config.toml
n_kv_head = 1
positions = "rope"
rope_base = 10000.0
attn_scale = 0.177
init_std_o = 0.0
init_std_down = 0.0
optimizer = "soap_variant"
batch_tokens = [16384, 32768, 49152]
Each number is 128 + 32 x the weight over its row's rms, rounded and kept within 0 to 255. Layers, rows and columns count from 0. The size above them is the row's rms in percent of the matrix's.

# layer 2 MLP down (transposed), 256x96, rms 0.286, rows 142-165, columns 0-95
size [122  90  94  90 104 103  90  90 121 115 109 114  86 110 101  84  97 107 102 110  98 116  95 101]
[[137 105 185 190 138 128 245 126 116 166 103 108 121 101 116 111 134  89 105 100 161  85 196  99 158 187 135 141 131 134  88  83 177 135 179 120 131 140 128 140  87 150 131  85 130 127 148 137 168 148 153 137  78  92 138 107 130 139  90 130 112 117  63  64 124 149  87 133 154  89 101  73 129 141  98  83 128  99 114 164  89 122 166 142 113 118 153 143 152  99 136  88 106  77  93 109]
 [156 135 117 137 112 111 137 185 140 165 130  59 117 154 166 134  99 133 109 133 149 163 137 169 153 134 153  39 148 115 183  85 107 135 107 133 109 184  54 120 163 144 143 126  90 154  86 144 123 127  83 151 106 112 171 184 163 149 173 136 144 108 135 178 190 129  89 150  89 100 108 128 144  99 106 125 166 127 159 143 128 151 142 145  12  83 170 141  90 137 140 159 118 111 120 108]
 [152 144 116 149 110 166 202 128  70 135 112 209 226 127 155 142 131 151 194 104 112  95 105 125 146 159 151  94 105 119  95 101 100 123 107 111 172  80 127 143 165 109  88 136 129 136 186 138  76 110 104  94 146 127 176 168  80  96 168 142 125 112 130 178 176 140 105 169 124 125 147 153 178 123  97 127 113 134 121  96 193  94 137  92  81 163 143 136 167 135 121 116 167 165 151 106]
 [112 120 119 126 139 147 143 134  88 172  96  70 133  90 131 128  78 112 120 145 122  88 116 154 128 149 154  85 115  47 147 168 141  86  91 116 162  76 129 146 120 212  67 150 145 125 143 115  25  85 144 160 148 159 149 125 131  81 115 124 107  91 164 121 132 137 177 162 124 187 160 151  91 135  79 107 130 111 131 114  39 116  76 159 136 136 146 121 103 102 115 147 119 125 175 140]
 [104  81 121  68 192 186 110 146 143  95  84 125  98 128 106  90 142 115 156 111 181 148  86 169 132 124 159 172 168 127 150  85  67 162 154 152  91 120 123 158  93 135 139 119 117  91 140  74 136 174 104  81 154 116 134 119  90 155  83 129 190 120 109  63 101 142 117  99 131  82 227 155 140 113 130 117 148 106 109 169 111 113 122 153 120 100 143 111 100  84 100 156 184 165 132 115]
 [160 130  85 142  69 100 116 116 164  91 140 126  64 115  47 182 150  77 151  94 152 118  98 131 131 166 152 133 139 117 112 193 132 197 176 148 101 228 145 136 133 139 160 151 148 174 136 110 155 136 114 145  92 196  91  86 125 122 162 126 137 119 141 132 112 118 131 134 122 121 135 126 100 132 122 136 120 146 175 166  98 136  60 113 162 120 114  69 157 152 162  91 153  61 145 115]
 [159  78 125 127 144 104 171 140  99 150 131 155 152  88 131 128 131 115 139 121  87 127  50 168 117 118 156 159 113 154 138 146 176 115  95 132 143 136 146 156  50 186 160 123 160 107 128 168 106 122  61 113 123 148 139 111 142 117 145  73 113 145 123 140 186 116 116 144 117 148  98 120  89 116  47 222 125 149 142 169 152 108 128 155 114 239 154  96 137 140 160  94 151  96  93 135]
 [111 119 150  84 126 169 119 138 114 157 133 134 121 109  97 130 153 220  94  76 127  74 147  97 132 164 102  84 199 123  76 145 115 132 129  95 106 118 172 153 170 107 150 178 108 146  77 183 145 171 119  82 205 124 136  81 109  39 173 110 109 137 114 144  45  87 134 140 125 126 121 103 118  98 123 132 109 161 132  89 147 140 153 115 136 132 116 110 102 116  82  89 150 156 127 101]
 [107 157 187 131  89  93 124 139 116 146 112 127 147 101 144 116  92 101 127 134 156  74 151 148 162 162 142 140 109 168 143 105 121 132 104 129 153 102  86 115 160 157 167 179 107 133 155  63 131 132 155 123 130 197  78  69 193 106 143 181 145 116 157 140 169 108 134 207 140 129  99  97 164  96 112 141 189 130 155 164 119 116 104  72 114 152 167 153 171 142  98 179 159  48 102 162]
 [ 94  85 176 148 171 116 100 142 131 136 120 135 107 169 136 153 135  57  88 146 134 156 205  81 113 124 168 118 157 145 141 144 152 133 103 156 130 107 107 144 163 134 157 126 142 141 145 132 113 128 133 149  75 164 161 125  92  39 169 116 107 176 144 184 140  77 103 116  69  82 115  97 175  66 177 125 102 156 112 145 144 173 133  78 177 121 132 102 183 146 103 177 144  94 167 142]
 [ 85  94 130 152  87 137 128  92 167  68 135 146 148 145 124 100 108  94 134 162 135 136 169 175 146 157 117 108  47 187 169 110 120 143 174 117 117  90 102 127 145 137 115 136 152 130 102  99 106 129 145 128  98 114 126 113 137  69  84  81 124  95 106 154 111  79 141 123 124 102 177 136 146 184 140 191  95 132  59 183 174 134 134  82 196 159 112 145  99 140 116  69 153 135 153 205]
 [154 115 174 137 115 152 249 173 157 152 112  70 114 107 100 139 155 152 101 165 121 147 149 190 108 153 163 206 149 116 122 135 112 126 111 155 155 115 128  89 115 170 158 141 146 119  96 105 133 184 111 122 122 121 133 176 123 146 153 162  98 100 124 153 124 140 143 185 163 116  87  80 135 126  95 170  86 107 170  92 113 118 125 130 113 175  76 103 108 147 152  86  98 135  51 171]
 [126  96 161  64 161  83 119 165 235 125 145 144 175 149 108 115 120 155 151  95 135 129 112 111 102  84 117 144 122 177 106 144 159 167  97 112 108  93 143 192  88 107 155 193 133 149 123 131 177 140 149 154 113  94 107  64 126 143 126 139 143  72 138 108 139 102 114 144 151  56 164 107  84 133 135 106 168  99  72 149 140 137 165  69 180 134  87 140 177 160 126 114 151 153 107 121]
 [ 91 112 102  90 151 146 130 113 144 115 133  63 125 148 147  91  96 124 147 110 132 121 106 140 132 164 111 171 120 139 124  81 174 136  50 109 178 139 235 151 155 171 120 102 123 144 110 131 120  94  56 129 183 166 140  85 131 152 183 163 169 121 135 149 131 153 102 146 124  86 152 139 179 109 117 125 167 167 152  33 158 142 158 112 113 105 155 112 145 114  99 114 162 186 166 118]
 [ 89  38 123 101 173 132 126 168 110 102 123 141 136 113 183 131  92 118 131 130 133 126  97  76 148 170 157  97 162 193 136 198 198 177 105 119  98 131 159 113 101  92 103 139 101 136 148 126 145  96 116 137 153 136 114 161  71 103 121 154 158 112 107 141  96  96 112 170 214 100 171 134 149 105 128 136  65  59 124 147 114 176 153 115 128  61 128  99  90 152 124 153 130 116 129 152]
 [180 130 114  82 128 141 105 183  82 144 156 102 135 118  97 130 126 104  87 159 120 115  64  97 169 110  91 160  79 122 173 115  80  97  90 143 117 101 114 184 139 109 167 111 141 103 156  83 166 107 125 121 144 133 102 142 132 114 106 136  77  96 132 115 149 130  68 142 181 127 181  83 145 130  89  81  82 140  90  61 154  70 207 133 186 107 134 126 139 111 154 109  70 147 106 105]
 [164 133  89 129  90 158 125 105 117 130 102 152  82  63  63 135 155 162 100 101 123 133  76 160 154  67 181 126 176 101 131 156 112 122 165 154 179  69  91 133  40 126 144 131 110 107  82  83  80 134 152 166 168 141 136 102 133 138 133 155 137  97  97  79 118  93 150 195 134 134 154 109 147 144 110 131 118 143 123 158  96  81  94 168  81 141 143 178 103 100 112 152  86 158 170 113]
 [148  97 173 152 132  67 161 162 180 143 108 129 130 171  88 159 147 104 161 156  98 127 145 131 103  50 154 146 228 189 181 154  93 127  90 129 106 125  98 117 136 137 117 116 160 108 115 100 151 137 109 139 157 107 158  82 132  97 160  89 110 152 103 135 102  80 143 168 125 171 132 107 107 127 141  88 158  97 130 142 122  48 168 120  92 124 102 133 135 117  80 180 156 173 142 195]
 [137 146 152 134 123 170 101 102 146 159 136 167 116 136 115 131  67 159 101 130 139 111  88 126 110 114 145  90 198 133 118 171 102  89 192 146 115 159 166 139 131  59 132  72 102 165  86  78  93 109 188 157 147 168 109 146  80 103 150 151  95 144  75  98 143 119 110 135 132 142 111 125 109  49 140 116 118  92 100  73  38 131 132 124 121 113 148  83 149 155 135 154  84  57 140 124]
 [145 131 114 153 138 121 175 184 158  82  77 114 204 105 138 113 154 116  96 111 125 173 113 151 139 125 125  74 119 122  76 131 151 123  62  94 126 135 146 115 110 121  69 113 133 145 136 148 105  93 137 116 110 106 115  32 103  73  97  96 158 135 176 100 145 138 103 123 162 137 130  76 124 202 111 134 132 155 112  90 200  89 143 158 128 118 180 159 135 129 113 171  98 135 202 171]
 [ 90 151 115 142  87 135 114 112 143  78 151 188  93 130  84 168 141 161 119  85  97 151  87  99 123  80 138 179 135 140 114 111  94  97  97  91 140 123 110 125 121  95 131 119 126 103 142 128 152  87 127 156  82  98  80 142 122 184 196 102 114 116  97  77  82 104 100  81 135 123 158 123 147  55  77 134 101 139 146 178 143 154 154  75 193 175 130 127 163 109 144  93 157 213 143 145]
 [129 176 145 150  98 137 131  49  93 151 152 120 127 184 155 144 153 182 116 156 120 197  79  63 144 153 160 130 112 133 114 147 111 155 155 112  86 107 157 115  92 187 109 167  77 115  94 109 114 160 126 111 149 180 158 136 116 155 129  93 138  56 138 106  92 102 111 113 159 121 169 156 123  49  77  79  82 142  81  90 160  89 132 102 152  98 145 147  98 164 103 137 166 126 121 141]
 [ 75 105 132  76 185 148 159 111  86 173  57  69 119 192 120  86 155 142 119 120 155 165 117 127 115 133 142  92 127 188 121  97 130 174 142 109 122 148 148 136 167 145 138  98 114 186 107 204  69 153 149 162 114  87 114 109 139 172  79 118 121 144  61 132 129 212 122 168 150 193  85 138  98 111 144 109 150 143 123 117 181 133 123 134  89 124 108 110 151 121  92 123 140 118 106 128]
 [ 53 131 161 158  92 138  76 155 154 153 130 148  89 154 154 138 153 107 111 174 133 105 161 135 135  89 127 159 141 111  71 169 173  27 117 113 116 148 110  88 135 119 162 142 135 112  98 139 113 107 183 112  94 147 122 124 106 114 103  60  71 110 122 155 136 150 128 138 140  78  94 154 121  72 103  97 133 184 118 102 170 136 159 170 133 133 179  61 141  96  94  96  79 152  78 137]]
# layer 2 MLP gate, 256x96, rms 0.302, rows 143-166, columns 0-95
size [ 97 105  90 106 102  95 105 111 105 112 105  97 103  95 109 117 126  97 100  83  86 118 101  96]
[[158  87 127 132 135 105 140 145 116 190 118 198 146 156 164 140 150 150 100 115 103 162 191 131 125 129 181  36  94 188 110  90 114 190 155 132 179  79 145 106 129 103 143 111 147 146  57 103 168  82 152 145 135 121 116 137 166 126 176  75 118 123  80 142  78 132 162 107 102 136 163 111 124 160 139 162 146 127 156  87 133 142 127  56 131 127  86 142 171  99 140  83 107 119  92 117]
 [129 112 124 107 101 192 135  94  95 146 164  91 128 139 115 152 136 123 175 117  88 187 108 125 128 187 115  55 177 107 126 117  71 154 149 116  84  77 100 130 149  66 140 129 164  36 103 140 112 114 119  71 146 130 131  95 100 119 166 109 132 112 124 189 141 106  85 175 153  48 148 133 108  65 142  68 133 147 130 112 127 168  97 162  86 117 161 106 137  99 134 133 124 149 139 148]
 [145  68 155 107 133 164 137 101 138 154 118 115  87 128 178  92  62 117 126 105 136 181 159  91 110 172 123  97 172 163 161 121 111 141 109 111 113 142 182  98 137  65 128 104  98 118 149  56 133 142 140 120 149  81 161 110 123 126 183 218  91 139 145 110 161 128 120 112 136 116 171 131 108 158 137 159 143  75 129  69 138 178 177 104 105 125 108 162 159  86 129  82 205 149 159 101]
 [143 116 128 159  64  92 151 144 110 113  86 122 217 127 119 120 112 167 113 152 101 134  89 132 180 168  66 129 110 120 125 169  80 112 107  91 119 119 119 115 144  95 144 188 150 152  80 139  59 156 174 110 105  80 117 114  69 101 215 165 115 124 116  81 148 160 141 134 132  76  83 153 156 116 104 210 129  90 132 122  88  99 140 124 138 178 124 116 164 124 140 148 107 108 117 119]
 [174 124 229 164 111 109 131 153 119 110 128 131 116 100 121 189 131 111 112 142  82 101 208 153 165  99  89 103 116 118 121 155  86 107 185 108 132 123 129 149  82 123 123 116 164  95 160 163 189 132 132  94 103 126 169 125 130 157 151  89 100 126  92 143 114  99 161 133 119  98  38  99 149 151 152 111 136 133 186 136 101 159 125 160 122 135  83 197 161 114 190 178 128 133 100 162]
 [ 76 151 169  56 188 116 130 134 128  77 112 130 147 129 217 168 129 128 132 170 142 116 177 198 127  89  94 113 147 140 168 105 143 116 160 105  97 147 126 174  69 139 148 151 140 205 120 119 154 131 132 130 139 141 127  78 101 134 149 152 153 125 134  99 166 149 157 125 137 131  83 139 175 131 120 150  91 105 150  75 127 175  50 161 150  98 110 145 170  67 165 119 134 140 177 118]
 [106 172 133  80  46 147 166 141 148  96 172 111 111 136 165 111 113 132 104 146 169 157  66 129 155 130 123  89 141 116 122 138  62 167 115 107  22 151 199 103  53 136 164 133 137 132 129 106  93 176 120  95 127  91 154 120 103 134 175 126 128 113 188 119  74 166 113 126 109 147 156 131  63 148 158 118 102 149 149  98 149  80 161 120 139 139 148 118  92 103 107 139  97 142 161 112]
 [104 126 138 160 127 112 151 118 198  92 117  96 182 165  78 126 152 127 143 126 127 110 118  67  78 144 119 111 107 150 104  99  83  95 145 123 122  74  66 102 136 166 148 133 153 178 166 112 177 138  98 104  88 154 131 163 179 130 188  75  92 103 115 136 104 134 142 119 144 125 155  92 129 129  76  84 178 130 147 145  67 160 142 175 128 127 136 137 166  69 178  43  94 140 152 130]
 [114 123 215 123 157 133 199 109 131 109  82  88 146 153 102 108 130 127 142 111 168 100 115 129  59 132 202 168  94  91 110 124 145 139  71 127  94 134  95 125 153 134 156 193  99 206 115  73 137 147 133 117 143 127  84 166 149 133 178 205 142 110 131 116 159  88  97 104 121 131 110  79 190  93  81 112 145 117 104  86 111 153  98 149 117 128 150 141 139  98 138 156 129 160 132 171]
 [125 134 226 102 120 138 114 131  90 138 128 115 111 109 144 185 102 125  99 176 165 135 115 107 127 131 113  69 150 159 159 126  96 107 130 119 158 100 156 102 133  96  83  92 148 161 182 130  91 211 123 129 125 157 121 189 119 144 143 106  77  72 117 164 169 156 153 175 161 153  71  91 145 159  90  74 122 117 119 115 175  81 135 110  90 160  92 156 187 103 125  90 106  93 104 120]
 [231 145 147 192  71  94 146 153 111 135 117  82 140 144  72  96 153 161 125 173  78 136  97 114 130 160 144 146  61 134 195 118 133 151 161 136  67 126  71 158 142 140  97 115 168 133 107 132  95 102 135 110 121 137 129 145 137 100 130 135 184  89 119 109  93 125 137 160 109  71  85 122 140  82 106 118 111 194 104 110 116 125 121  71 154 125 123 161 136 147 176 161  57 118 128 143]
 [107 188 150 157 153 158 153 114  71 126 197 152  99 120 149 116 132 157 101 162 153 130 166 166 124 126  77 108  38 148 147 136  84 123 179  79 140 128 163 162  89 158 146 153 160  82  70 133  53 115 148  97 114 144 130 178 138 105 125 130 109 126 139 101 146 119 173  97 154 124 167 140 157 145  83 161  70 191 145 110 123 135  76 149 115 170  85 156  77 116 131  90 163 134 126 131]
 [ 76 187 126 142 118 125  98 144 124 185  98 140 145 134  48 101 174 220 166  98 149 145 125 102 122 156 108 143 179 110 108 114  65  96 111 126 110  85 127  85  90 120 136 121 172 117 170  93  90 121 113 143 118 194 117 155 111 116 156 138 130 118 178 167 123 202 178 144 102 187 138 154 102 112 123 134 154 137 136 141  89 145 167 124 201 143 130  89 149 109 172 131 106  95 128 104]
 [136 135 136 110  82 122  68 158 138 140 138 114 134 196 131 102 100 157 134 114  56  91  95  75 165 136  85 138 187 113 184 145 111 182 108  65  97 151 173  99 129 163 118 123 137 165 196 118 119 135 103 177 130 136 115 142 132 121  91 177 129 115  93 126 182 155 119 122 220 114 173 161 158  91  99 106 104 117 176 130 151 150 183 120 143 125 119  94 147 139 106 119  71  98 158 107]
 [151 127  84 119  94 133 120 183  52 105 161 126 134 133 112  76 131  95  63 151 135 190  98 105 153 149 109 144 104 102 109 121 143  94  67 120  81 128 121 138  95 156 160 134 137 125 164  55 130 153 149 118 116 111 114 174 100 156 125 119 122  81 138 103  49 110  80 130 135 130 161 118 105 126  82  72 114  76  96 110 107  45 114 108 182 119 128 149 167  91 134  79 118 188 121 112]
 [142 130 108 126 136 103 106  93 137  89  89 127 101 147 129  64 142 127  78 142  87 169 149 127 100 115 112 173 145 108 100  49 118 157 110 172  87 143 144 156 125 149 131 175 158 138 114 128 127 149  89 151 140 109 132 117 120  73 187 159  51 131 181 143 105 178 167 109 128 120 138 167 154 212 113 123 121  49 164 152 197 151 118 160 138 177 121  92 154 167  78 129 115 164 148 113]
 [115 134 137 116 143 115 183 119 239 216 122 134 160 141 121 136 196  73 103 116 122 120 175 111 132 142  94 138 126  94 110 140 201  80  59 125 125 140 145 143 156 151 229 156 110 161 120 129 123 148  96 161 123 112 142 137 111 144 150 109  70 146 138 133  64 130 144 125 158 103 144 116  84 149 120 105 154 155 182 127 119 127 103 148 173 146 185 106 136 110 131 163 103 140 144 120]
 [176 206 130 131 128 167  81 127 129 152  99 149 150 141  86 100 122 125 147 100 113 111 147 146  75 134 156 124 105 161 125 123 120  36 148  85  89 103 156  56 132 121 126  93  79 129 112 110 145 113 191 144  94 128  93 131 158 137 157 145 120 125  91 183 143 110 110 111 133 142 151 114  50  73 132 112 141 145 161 121  91 111 138 135  97 101 117 139 213 135 160  32  97 110 107 150]
 [139 132 162 157 103 114 127 129 137  50 168  81 166 128 127  96 119 165 194 140 144  67 127 145 160 108 139 123 181 179 167  96 121 156 141 139 156 108 153 141 145  62  97 115 155 170  75 113 147 163 106 129 136 171 108 148 118 152 158 134 146  74  75 165 160  58 151 124 125 101 123 109 102  99  77 114 146 190 152  74  68 179 155 104 103 122 157 116 126  75 148 122 136 169 141  93]
 [100 132  84  94 113 122 134 160 107  66 101 123  99 151 131  80 123 184 109 188  71 106 134 109 103 147 152 150 103 168 123  95 164 150 145 144 150 145  68 157 143  98 135 208 170 125 134 154  97 113 155 125  96 160 104 162 114 152 102 166 108  83 125 133  79  68 153  96 100 127 192 108 119 131 111 157  95  91 133  58  75  85 129 107 149 116 126 146  63 119  95 118 133 146 103 198]
 [145 154 115 117 131 158 137 159  95 142 137  69 145 107 194 124 150 133  89 173  87 109 172 141 114 143  97  69 121 129 170 145 113  86 149 159  79 122 126 118  51 133 106 111 114 159  99  92 114 115 164 126 109 109 182  96 136  82 160  59 130 102 133 115 120 171 128 125 211 198 137 171  79  97  84 153 106 140 148  97 151  72 173  99 143 141 144 112 167  83 156  88 119 130  96  96]
 [ 85  99  91  82 130 151 198 112 139 127  98 154  78 122 132 146 120  82 117 104 119 123 109 173  88  81 131 124 116 137 103 161 203 152 148 130 124 157 159 133 172 138 120 141 154 191 120 137 135 106 163 146  60 124 201 120 106 102  96 140  92 124 111 170 106 131 128 100 155 125  99 190 117 129 135 126 178  85 189 127 194 139 136 177 150 154 164  87 162  94  75  57 108 144 117 106]
 [100 118 175 140 212 120 133 124 151 128 134  92 121 144 106  96 113 170 109  78 147  73 126 137  74 149 124 159 162  88 116 131 114 119 122 115 125 146 127 167 110  51 153  97  89 169  94 118 141 117 151  63 128 106  85 127 143 122 155 161 119 156 101 140 168 122  95  17 158 107 183 145  94  95 137 163  83 118 130 161 114 173 100 143 164  71 181 109 119 137 149 143  75 164 130 107]
 [ 89 108  82 126 149 200 183 119 139 201  80  94 143 143  98 102 125 154 146  99  99 129 174 120 144 111 182 133 114 131 169  86 198 123 126 157 187  92  93  75 148 133 160 116 157 110  98 196 124  39 135 117 119 200 140 168 112 109 142 124 118 172 108 168 132  72 165 143 158  92 113  98 102 137 167 128 136 165 132 100  83 114 133  99 139 145  84 125 128 114 146 104 131 125 145 128]]
# layer 2 MLP up, 256x96, rms 0.312, rows 143-166, columns 0-95
size [ 86  93  77  99  96  89  90 122 112 119 111  94 103 103  88  99 111 100 114  91 111 100  94  90]
[[105  91  80  69  99 133 149 119 122 109 110 147 176 150 111  79  65 131 131  75 114 141  85 162 122 177 119 196 105 103 133 140 165  93  46 107 114 241 117 120 120 131 149 132 115 133 111 169 117 117 131 115 104 150  84 129 139 102 117 153 146 126 159 139  99 125 106 132 171  76 127 112 150 169 101 121 110 143 126  87  97 179 120 162  73 122 156 136  85 177 125 176  97 143 135  63]
 [153 129 176  81 154 109 150 110 158 140 136 168  89 140 142 128  70 170 111 103 189 100 124  89  60 151 101 156 151  80 119 105 114 132 145 166 148 117 140 117 103 102 175 138 136 133 149  89 166 115 163 139 101 130 159 108 192 152 139 150 119 116 131  29 184 113  83 125  79 155 163 133 103 114 125 135 162 172 114 133 121 153  92  62 109 104 172 152 117  92 202 148 103  75  99 114]
 [164  91 177 103 151 142 143 164 119 156 126 138 111 163 167 115  73  87  80  71 158 158 165  58 103 135 144 114 171 150 139 150 113 160  85  88 110  98 162 110 150  92 147 159 137 182 178 127  68  74 162 153  93 137 162  88 161 151 185 179 150 145 151  80 168 164 102 130 154 126 145  87 130 144 116 180 131  79 113 128 152 147 104 132 114 133 144 177  88  91 108 134 176 147  81 129]
 [152 134 114  80 159 163 113  89 163  91 165 144 129 101 155 118 130 114 124 141 171  79 162 143 107 111 154  87 169 178 121  91 182 147 129 152 146 148 168  96 114 124  91  96  99 171 166 144 153 198 124 149 129 139 146 125 125 101  66 145  78 114  76 170 150 152 125 114 181 146 132 160  95  79 145 109 179  73 123 126 145 147 125 181 127  94 158 123 201 108 142  30 148 146 159 115]
 [114 140 140 143 146  92 135 122 169 132 104 157  59 172  75 156 135  74  88 161 146 103 139 179 167 165 127 117  68 126 114 220  88 187 154 129 196 105 174 153  77 126 149  99 131 153 136 130 132  94 140 142 136 121 106 149 185 118 139  61  67 127 111 103 103 121 142 108 160  93 105 107 123 143 111 131 154 184 158 182 116 132 104 198 120 136 178 114 167 140 132 133 107 155 105 122]
 [118 134 134 161 177 129 136 207 111 122  99 124 204 115 199 143 146 133 148  88  92 108 118 120 156 129 106 112 155 137 149 133 144  73 158 143 101 110 106 132 111 119 150 186 173 158  98 121  98 107 140 128 114 174 208 143 123 135  92 161 165 129 115 115 194 175 182 136 121 136 133  99 120 149  80 186 132  76 106 104 137 162 112 197 184 161 122 157 129 149 201  90 102 140 150 141]
 [158 108  93 124 173 174 111 154 176 142  82 175 107 136 115 136 123 169 149 117  93 119 186 146 122 108 149 141 123 154 136 121 102  74 141 132 181 119 127 154 167 113  71  71  73 133 203 120 130  75 137 147 163 170 139 122 111 164 101 138 132 145 108 135 165 110 165 116 196 180  99 132 165 134 121 151 161 118 185 164 110 190 144 151 190 108  57 111 168  74 147 135 119 140  95 143]
 [124 148 189  96  96 123 112  89 124 157 125  77  81  90  47 151 134 111 176 147 149 157 124 124 146 155 111 138 127 113 160 107  70 127 154 150 170  71 133 150 119 163 157 128  86 131 136 132 166 118 180 164 117 195 121 109 123 105 125 160 128 153 111  81 154 127  90 148  81  91  82  62 136 126  96 100 185 130 165 143 125 110 105 198 134 122  83 129 216 127 152 109 124  74 154 126]
 [150 137 201 152 169 121 117 143 158 100  72 149 107 166 144 129 146 161 131 162 106 147 105 101  60 127 196 184 131 186 146 177 106 157 105 165  92  72 100  83 181 144 153 143 148 140 116 163 127 113 125 147 153 113 156 148  81 145 134 120 157 125 117  98 156 136 158 123 103  91 152  75 167  97 149  74 202 131 118  86 104 194  97 136  93 154 136  73 146 146  75 124 114 111 156 135]
 [155  61  65 131 108 115 139 125  96  66  93 159 138 156 152  68 154 152  95  97  76 170 140 182 132 122  71 128  61 143 112 126 186 175 134 116 130 127  99 147 107 166 135 196 135 124 102 102 135  99 103 108 160 104 151 110  84  70  84 129 155  97 142 145 120 127 111 176 126 121 154 128 166 102 127 168 136  56 124 169 147 125 160 118 171 127 127 126 108 100  64  93 132 157  93  81]
 [154 109 174 170  61  98 124 155 112 114 132  81  93 140 137 113 120 169 156 185 143 169 129  99 147 201  58 169 152  75 135 110  76  98 138 153 121 124 179 102 132 122  94 102 127 124 132 133 102 139 124 124 114 111 161  83  34 145 130 159 116  74  91  85 107 122 116 190 139 120 116  46 132 131 132 142 100 129 133  95  90  71  85 104 108 133 136  96 135 103 167 117 133 100 106  87]
 [163 155 124 173 154 155 122 119  86 101 151 158  84 117 174 104 150 124 119 179 175 126 129 174 133 145  72  97 145 144 160 124  89 111 177 129 164 126 149 159 154 180  95 101 203  75  85 193  99 128 146 101 104 128 128 140 126  48  65 116 120 122 136 131 180 147 155 130 142 190 123 177 133 142 141 116  44 133 137 111 140 147 135 190 119  84 133 151 124 124 120 100 173 133 106 172]
 [ 85 123  99 107 115 143  89  75 199 132 134 129 115 158 102 170 172 186 188 103 133 100 100 131 137 170 140 167 113 133 119 113  95 173  59 166 120 157 160  76 111 114 140  99 107 125 104  88 134  85  74 136 134 125 155 122 127 158 194 103 117 121 121 130  84 108 162 189 113 123 130 139  95  98 195 151 129 127 144  57  52 146 156 148  85 162 125 115 184 131 148 153 147 135 162 101]
 [121  71 131 105 147 126 144 108 194 152  99 190 118 174 163 125 119  97 110  59 119 131 112 107 111 126 162 108 187 167 118 169 154 129  78 124 111 155 127  65 134 111 126 126  96 157 147 100 176 130 131 131 135 132 109  96 177 135 134 174 124 113  90 180 132 175 152  85 186  88 169 175 130 163  99 128 133  78 136 169 160 197 163 131 147  64 178 157 138 124  68 112 103 142 121  96]
 [ 99 127 151 134 164 124 143  75 160 151  75 164  99 119 150 148 133 159 179 116 125  86 164 138 152 122 152 143 155 132 133 129 139 159 171 111 171 159 132  98 171 120 106 129 111 182 107 214  78 105 131 113 160 142 142 101 175  95  70 107 135 186 125 161 153 117 151 110 125 121 105 166 153 130 187 191 158 121 147 162 174 245 155 144 124 138 109 111  88 135 141 158 179 120 167 140]
 [179 125 178 151 157 155 113  83 119  99  77 166 123 147 115 109 122 125 110 119  64 160 129 125 105  68 149 137 143 130 123  78 130 157 102 186  82 126 127 187 128 136 124 135 150 118  91 167 130 128 104 182 149 133 167  82  89 128 176 203 101 146 172 127 131 205 180  76 119  84 154 166 168 167 122 141  88 100 151 161 172 130  84 145 146 137 153 147 126  81  61 144 145 139 123 138]
 [139 106 169 117 169 165 114  80 106 133 123 134 124 158 146  69 162 102 105 141  92 150 109  95 141  97 159 175 133 146  94 122 105 136  90 132 132 117 117 136 168  90 117 190 173 109 133 155 153 142 107 187 160 163 200  92 110  48 114  81 167  68  95 145 179  96  71 137 134 140 151 136 170 137 119 160 187 136 147 117 122 118 196 180 144  59 149  98 100 138  96 125 143 103 117 147]
 [174 107 209  76 124 166 170 155 119 125 174 142  73  84 131 155 102 154 124 157 164 137 126 117 139  71  63 110 155  88 169 185 114 132 117 131 124 134 169 138 111 168 136 143 186 116 160 161 148  99 110 152 178 171 139 104 132  98 102 130 141 146 156  69 152 114 190 131 104  89 117 118 167 103  71 145  93 118 111 138 112 152 114  67  68 178  75 144 147 116 119 138 120 137 163  87]
 [149 169 110 186 103  61 139 133 115 127  82  87 122 108 116  79 122 197 154 108 104  93  87  84  52 172 147 121 136 105 164 159 144 136 109 136 118 122  88 126  95  86  70  94 131 195 141 162  98 127  87 102 129 124 160  62 113 130 115  86 141 113 161 140 135 151 121 141 196 145 120 115 156 135 133  99 144 141 108 156 114 159 217 179 157  68 113 104 104 109 104 124 108 108 106 157]
 [180 148 136 147 148 113 156 177 126  93 150  63 177 142 152 113 137 147 128 168 164 108 135 126 148 160 121 157 121 157  83 158 161 101 172  85 112 149  91 128 151 169 129 133  94 165 115  68 139 116 153 141 169  94 165 217 143 152 108 122 156 136 148  95 107  89 100 115 133 145  85 145 146 115 135 116 113 111 138  77 131  99  53 160 183  93 135 177  30 115 155  95 154 127 147 178]
 [112 169 121 187  93  74 115 109  77 147 164 133 104 174  89 116 168 168 109 186 145 166  78  84 143 170 144 146  95 155 136 154 129 125 119  92 110 112 147  94 115 150 121 148 129 105 152 139 118 131 109  77 123 153 121 122 103  96 136 154 157  61 165 129 114  87 114  99 122 115 174 153 135  95 106 120  96  87  90 116 190 125  95 155 181 133 131 122  62 137  36 152 150 165 110 209]
 [136 203 118 131 104 164  59 103 135 129 170 176 144  88  85 103 145 150 154 133 111 119 159 126 191 174 111 141 135  95 130 135  55 133  99 117  72  97 115  92 129 150 144 103  43  68 192 108 145 135 109  91 145 152  91 143 206 151 120  49 140 165 184 141  98 126  92 122 115 112 169 125 123 172 113 121 119 108 114 153 126 180 143 147 114  96 110 146 120 102 137 134  92 121 139 123]
 [108 123  91  69 110  54 141 150 120 118 137 156 100 182  96  96 136  96 105 119 140 192 130 107 142  87 123 129 107 129  92 114 184 101 105 119  78 119 110 138 154 174 141 150 154 104 117 174 101 136 194 162 144 165 151 138 133 122 148  97 112 157 135 143  98 151 140 200 145  90 121 143 134 177 169  52  66 154 127 124 211  91 167 184 157 124  96 117 154  85 121 128 183 129 130 137]
 [132 157 131 148 155 129 196 129 145 155 128  43 138  99 139  77  67 138 116 110 140 137 134 152  88  75 167 123 160 123 139 105 165 196  86 157 219 154 129 136 152 129 127 126 144 131 119 169 143  69 125 146 112 135 188 138 113  90 132 116 123 176 111 166  32 170 149 133 134  85 133 118  78 119 106 161 131 123 127  56 101 102 153 157 131 134 100 118 108 157 153  76 143 104 100 126]]